Weights of a small transformer language model: 3 heads of 128 (1 for keys and values).
Each number is 500 + 40 x the weight over its row's rms, rounded and kept within 0 to 999. Layers, rows and columns count from 0. Numbers have three digits each. The size before them is the row's rms in percent of the matrix's.

# down: layer 5 MLP down (transposed), 1920x384, rms 0.0292, rows 840-864, columns 128-255
# up: layer 5 MLP up, 1920x384, rms 0.0393, rows 841-864, columns 128-255
down840 098:486517488511529480516429515509507534501487503518440567524527469532468512536510517537439471553460433478513527519503516539440519474500512441509468409471527539491466500501458586545502475493469515483442433502536520490519533453490507481507535498519495518468514490525460552537486514468541475529463450462503471439485513472319480488469526575487449500497503457492515495519509505537514508472524
up841 100:525490536436493504423532470496445541541472553446428495509496467491499462481522547490520503469523521523634538473474483507549521486540536494481466556463446516481515526467505520499490467499467444448558474506487499477535501539505541522558511474515538567510471496491476497489520520492486546484505512529476454522535454496510488539456432494510525581509484431405532492465598411501471556508528
down841 098:558485501563480458512532525499507465531522508475552445515489432560566517523502389513481567503487561479507497483531517505513484485504543465445502478505491487537506412556508438478452471467513480555566479581552509560499565559477474527520506494483499578505477509524570449493528496510454407505492537485510499472482506448537501491493453526556481513466509526571549582499404515534491517527473
up842 087:506531480460512472563508557515450479555511453478468487580526496482518512567505482450510520575567484564551557489489532547511546510540482497442522496525473542463543502504424546486618494481421516455522508471501475566493535532468501527500492515455545601497514491492468487451523514427431484511462436519546491492520519511491470458481446457481501493525475518378533491453566446499579547439492
down842 093:440494510485485455468576516527470505526502520526501491539570550412461502477462524520561475465474595432476475487420504465460497507471531571535460532474519474517438590508559482519540512444583538503494556512477517414476502422436543593497545557454471465505508558473463484500511454496484475532558575461463529499491521490548490516521478532441515472486563533469439460468509558482531452510420
up843 103:452494501449510477470532430551496540582564521439484539481564459525419536507539523512433537500483525547487494426450455546517491460483539503540455447517560452482530520464511529469495504493472492403489497455511450501474514517528413526541519529459476438504460539475549500509518468425524569587493451493483447507464485555578527471532522557508496521461489514615458530481477567533488501476569
down843 099:572434510507498531534438514473514531529427534483508451481480502504530453530474631522405516470474476430538468513540485489518495538503524493515471577436447537551459468484490562517580438433384481496444490511535537522522480479524602492476487475555499531493513514488504464510528522490514462439488504547501504476517471520478512574531484542504477548512514557564425463466435539515479465523476
up844 100:484454544525505497460525493507489531544524468510479488542491541461489453456475521472484487495470553476502489515441538524497545518445453462520498590526572600545470513537527567500512489460463487469499493533528523556470548462496492434532452487504421472445442427479528457498457507487536464481471538483522521508420529591514483506566440534468450524529474477503500481498494494540495496518526
down844 105:532544440497575539560494514492562482494468503558529451520486507431503526481515500473479498561500536542574449461464507463482527520534520528520473475581480504587491487491565491492576489504522561555475520454604471512541545504500561494518461550465483471439467451485479433540482514491540508480514545447510550427539448527510469471492490538452494520411485495463493470463436520433474548484465
up845 102:567570483516531423507497451488510511481553501500495475498472514460462466531481550547488441509506510504508546528527485473504563464599504494465499529490464455463495567460556464595481519515557531472483472485494476479508463469480582502466520484532448481520552468489477520440457496454507473521454503456546436446559424475541516534510516540529501479497485375506510488495546521499480556498441
down845 105:491488457547484509522531543544496519424458467474486511536468505514428515435563517465496459501472532552472451448537512551505549385456555494435504450420526493444526492552522508428500487555403478464489537450583496541479549419510497536490447514513542500515513490508442483497495505519525494469463498538545491523512542465406486459442507477561436483493510531512558525511541506445527607533529
up846 104:495497450458545490494549493474451435466510527463502422457501559478478425570535494481522532576517500550526513486466472507444543419562516480506473529459488506515503535548488520528484524509482493404537445492505440476555511515515463570529493510545581513449457484563489480501578560490523495550432528505526449398465469482574481520496556466528517480482521467431564476529540453478523550511578
down846 107:484503539522449460502543498489434513492477587473451433435412503484460498528475475569539506477471527508553448484569499535596476501470477529461478466530529484545501485530492456483441502459520589457507493511516424495436474594516532588499458449547464485484552542473481491470518569459486473474466513514467476496477394566521466457504442476497498562549477525442537490548498509474494579506524
up847 099:493407482526515493487494418466506530511537529555478491444512444519419505572497527574496543529558510434492541486421488498513354497492457532508580527509505520454555441526470497511567568440464450487459482510474508540472546526510477503493439513413580513489499449529544456562491518491480471547498505548510538498489472474527519584431474518462543560475438567471481491533533508558510519495568
down847 099:531586500455516466480521575507476512516508549559462548507493550488549533528492505462518554582514501584520536515475503528474556448491506499594544504477420433536536485573502558494500467490517468456517587447538488457597503572496489526435458447487556512490534444477452457500530534502498463524448494461510471468500574449502474441554447459505434477458416469608492481535475488406543506469485
up848 100:483545486403469548419560484591467578537411539499503563427553527516497532480588439561482549373530528522499481490506508458482500446538466526502433594614512559476425552505503550507516518570494500488541439516435516512499558495444504529529486477450497481494428532478542552544490479432505491525538451500519491502433508517568523539531482550533532514528551541425514446513497493496447519473540
down848 096:480461492507515496546513503444446550561522469570466409477466553458538577457517531462505394470517547533507475520457447513493513547511522432461488478503523486490534484492551573502499494491606466602481492530504533549509556521533471491519527582482519514442516520499491433443442497496521470514497512438482511525475484436459473538486543448453437505442488536518499414586549480564538471492408
up849 091:508504524477521528519567495454479500537474481435416533478546477580598462468490484449469541474491547503507540543490526538505492497442495468576462534527515507516488485522505540459507534531456542448467459545501565462560611455485453489501580520515588544548512416476464377518527438518435479522530479524555429489450479502517427508511428500489511521526463441467553424531456490490584439450487
down849 096:493456589553482446551496456469498507421497523491535451512511540500506460592484595477525526507489516493450492499465502453484476395523495566470543423601577502508518552465520442530514504508427481513494515471475446485498459433482484496526476529557507488518436543451523424484515538437587554505495532460483547499529524476442574551597441455462492528500475516444512513467467513439553524493477
up850 109:519565488440520479441526496447481505501516461536489478535528458478504509554486505475471479520482457583483514480524492552482434542526441526544441468500499481512496524559491509484527494550475499501412489494515468456535562448509528544501516573429527594520542533513517516501480530559440523513425488509532494484429526484567492503532474440421511551492495527470498495480489404528549588510460
down850 105:452504526546447446493527503526481489531522472496476528441448535509460517487498563466575501498509493488552509491555571505525489509499453463506530484570455548419497436554474533517506454468462504504421509519485471512438490467526516509507506475479480525566564508460524518512498539477511523474527516516450560577548498487524526557547500431515431481507476409537453506476531487488579543511520
up851 102:493443434466524536524498521517471556455420525475489466442460445507501497536513566560506484502561475523464470454510520490457513457525553526604500498552472558538499590581422518546473520551473558467572466442520543501471493493499490528533472521479502506465488566547504542473500533414517483540483492488494486471455457531568446484542546499453549538498529478547471462523525490497474486534536
down851 108:552477496516448499504459517538535518491468502532481509508520523499449516461509568468438457549476421487510562523503437510508448472526449486437509490451510553496506488555460489505535478448505495432528570518471504521530511456528518571516501438426539475477566442539495464492483502521563497459493512440508367543499456465451516532445505537517485554465533550523510377498540477475533509498518
up852 104:521451470537448481502470505419461522450491561544443569493515474580466477494521518538482522507482535511499573425430472521480535503534469489432487439520517530478504563468521508554515505544424463497465472417478573494471563488474460506531510498424441502476526410594539546458491540506554445436501481494517485474429516461498514570537538503512451501530462506436531474469534421511627467517572
down852 105:499459546483461574503463508520468490487463514511458525422537480555466507453422499488510477519473428472440434578486510496506486451472506454487431534521472607449504568429469485526522529473433507483484498502463543528426472498498509483486519394491538539519506521449440514486490544494462525480444443478462510499502515500402456564564581474542491539468500490509515445528523520508533538519513
up853 104:571494469435477569516508463464486515520465504521485552500506484508534501515546505493438474502458541539466523488513500502492549467469495508481489487525573470493493573551399584544506477521530532475554497468472503515458593456455471570608459500513566506507452399496485471520521463520491496515445460430575487529465407508486491564462462541563498572546515481541559467497511414462505546434457
down853 099:473509496521510492505533514516555511506478479492468463462447522610536436465544613471504548461525492479520551538492519426479508473448556530466468494521511441510522427520441515464475467519576507470463421550521442510542430517510596493467425482473478489449472528484536488525572445452513571510481533505514460504548493528465492450483474503460549502491462531472490539516523532540484467511475
up854 094:480482462544572499467555538571528513483524480479454550457521501540477476438497511478433482480569437471517534476552507571457472520517473528464445527509476491487550569471495530516465468451456559521544521530494476466446537536518456585449519531431506479470451534506497485535427526474572504465510471507561479488586509539500431522476553479511486465457475486527492487513505465565549556474617
down854 091:558505410532559466559504483450447497560465526478474547490506493480542564501529490552503446457503481470481482468620473516545508544537551444528566501508519557492459502523446485546464503584471502446556481504571476481531472546539534463443525398476520454563485501547469524515496453559445528535503485518500563509519494507446511524471480563474505521484461555548496473447521457457476486488474
up855 105:480518487445493437490530472467511501486477493424493502512518523493437539493488513572536535530494534477513462516468484500508480532475503507525472537531540495560512498524451546528512512472509569438499557464518480475445579524431485421446520595435503478490497529433494509532533468461494472488402464538532445509467472510457475500497452555448483570553513521419501513489524486520558434485506
down855 104:588512496571608505517485515534534531516503496501572484478498409461375497514486424513498480509523547506546537446505485500487568463464491516477511477498434501492502519521499465493523467470470512528479466483476462496436470482533559420513504476533494482465480493506432540583470482478472520564568552583581544534471543509508522501467444423473504455515443516508518471504574437515516535482464
up856 103:531488493397465496491536506502520441539555540511428404483513442480426551519553435520463514538512518480480550489502514455516505500577507545449429492466521536457477525574466486548485423420450526494505498485489493523501475508539551523510426539470512460538452458532541517543523522501588457504494437530500550443426495487621523516507543416507465551558535485446460511527537526443565591494506
down856 107:551497534468558516463501547525501449531486534523459523524484443515515491537486530462507567479503543527514595511481467534501514491544507567546466568559522475479500493514491546490475482584519482608480473501449531552503504462594503539466464470461438460538516518536586480558513499491488499487539526435560468535539541374461505503470426535426453521535490523537470550473446560464593477519448
up857 097:430482462493528494521554447472478535515468543484466493511469466509505518584599518461510525555526489528530465486542485533535466526485520465496544489609511534494483559510532504492470504527575412506554438463512424488486491541498549599419475493415511481507484484505474496525553535440522465464486506478478552495473405484535467545465493504514523514497471453598508477503491495488526478546484
down857 093:543509451554533461468465486554507500561554590556538450536546513482480574442487450562440520484521507416551509500494505482443485497462533476514464551410544509498516494490484505479443521546513479506489520484449525443552495501504502444597535512532542475446559452481505473470446443457540464542528517476531450539497508514492471454460465471538467530475514500460484452486478543502460514475502
up858 094:451548489458515513554450499463503475534496597526468469486438500515465433524563429491492516534521503519483520475542547463525489502517485528485497476547450522468501520528449455593482461508525566520469536444467542485497498521498548506439471586459540490513493433590428460547513475475595527512499547528419452466472447510471564529531422542508552556526478528434459467491547483555560544459439
down858 095:517498443498577476500479504494463510467555525429433485459559511511521504491559515453497520453550542434511443515469461520544538457476501562474504537526546454495465540495515489549517563511557438474521533504512479482573499532404571451459580500478501460532478473508485566435487486476473532519519496519589474482525522592583485536504494544430568530460518538571493533484522464567505421595511
up859 104:517510501543464510537483529446545445537480517462472450487480457547521513550517576520469483460540484465498505542496499477500454459470514503519509501500506496518511503518519541589504509582470467475488448436518540509480514501485522515520501557490514510543555445481534558480478503473546532473439488474513475459500455472525571420513484474479582502492457406465474439467511433540586551468549
down859 101:515584453591471526418544502517392550585473537482513452458436574431510553505483545497505526520468522499513522545511577514478519478531475512494525577484470520448498462399515499505510493494489525497471493503562465444505486524537513485530480495492557483519455508476462486501501501496543522573491529550511434560524507413547460484500470453527468501452577558517465538481514500484470432567454
up860 088:455484446469560492535494495495447586489514546531410535471448502525504504589523538498505488428502450501491594434490537513530488530526465515504498540501483512507461598509482588507487454448416501484511522411461502499560491474433487521518505524499494536484535454477501578470479467427534562536498439515555499505541421501526475485500522502459463561534480534549490464470483404462529511476541
down860 097:466520461551473469462485563441515508527560499541522495516539526557520523474488500584451485564452545510444534520489490497553542433479481536487489459488499479522494471486521488471517511469598452481561490483548526526472558460549533546455499512495412470530532582517469477474450432492453368493551462489459489480535549564585549510502516558505473465480475498485421529479526557438441562558484
up861 105:512508499512437432469529488598449516453542498471494492533518449443534530524537478557481479506513522518494536472534448462450474496467472552491505513520483482459483536517454501425528464545498412468589524491473464613533468484482498496439403523463504558447520534562483518514479553519464531482517494497474494551411426502489520494473524549447492505462493482488539467545534482506534553503605
down861 104:479552491529531510428518578488534467592453517501508510501491499523513514463447514460484487495548520460498530530496527444530537504428532533520466477485455503496516500499465439526437506573475491543452472459576602456468479455450418465600505429577512543525522503537503513472515415565473467545492458562528505499536475503442456538473499416427478505438484486510581491541506522456542519513440
up862 094:423415456516458556519482465517567508493498541532506562517407440489545497494507429465546505519443512459524511495531536455490550459493426449531532474551477493501527471490502532537555521519460459483512432439521458529523451458507464455498477525472509539484490451482452537477518488553508477419481500506503575453512539582503541528472505415522482537405489489538476508605473491476605492467420
down862 097:539497512459524543508530510453508534507538458511536542574497514503514450495497431558452518459514474478424466508505517499463491455462482460454507511587423497426478524579511459540525491564562473486506511430536437413555474462518503455541473505478503510481492543519518488588566566481541454524487538470503516586503445471459503454494482549513541480510502521451462521434469458506432518537551
up863 091:475446517486440468510525557488488563497526494543496515448482480490414487486537513463533508564525627529513532509493465538533470545559534553447466418478505479516577504557514525516472550549437571477497461495478506423542483442485491546496458518447505477537511513511504493515592543511509472465487561558465521492551495545471466515507441479552417565570516552539532471536444478526489510477444
down863 098:498589464496593566511537389492522468565403492432401508513427498527515472594443508507527510467495495526491465450479531512484507542518485475523456571516542516468449517482463483517517456484495412495479460419466502565532428501462533537499525523548541549528497508478520451404435501513424462529495464430498450497462519495516500566492509540469565499484411518529494542450497409546477448562456
up864 099:562552512534531536439490509538541488480440519514516502477500487505528518524518557489479440511461496473529477538479537544424541440557476500532507408547584435480494462543474535491511493535483482495473476484522469524532546530544541545521509436515532511560406526517568500491513481499584494461552464483540566490524490426589536547502544469555490497460501502457525418522507503445507442539506
down864 099:545506488502501455454461484534559533524532469441461489495490524475513513598469456513484513524489515412500482486519420496509460528552533483505448588463520480492450510506447566561503471575547557513498548530508510498470453514463569455476488536495460542492514478499501519469451466483474531482446478502492548509540420542497477519512496534545496603494465516535546517537545544476468498425483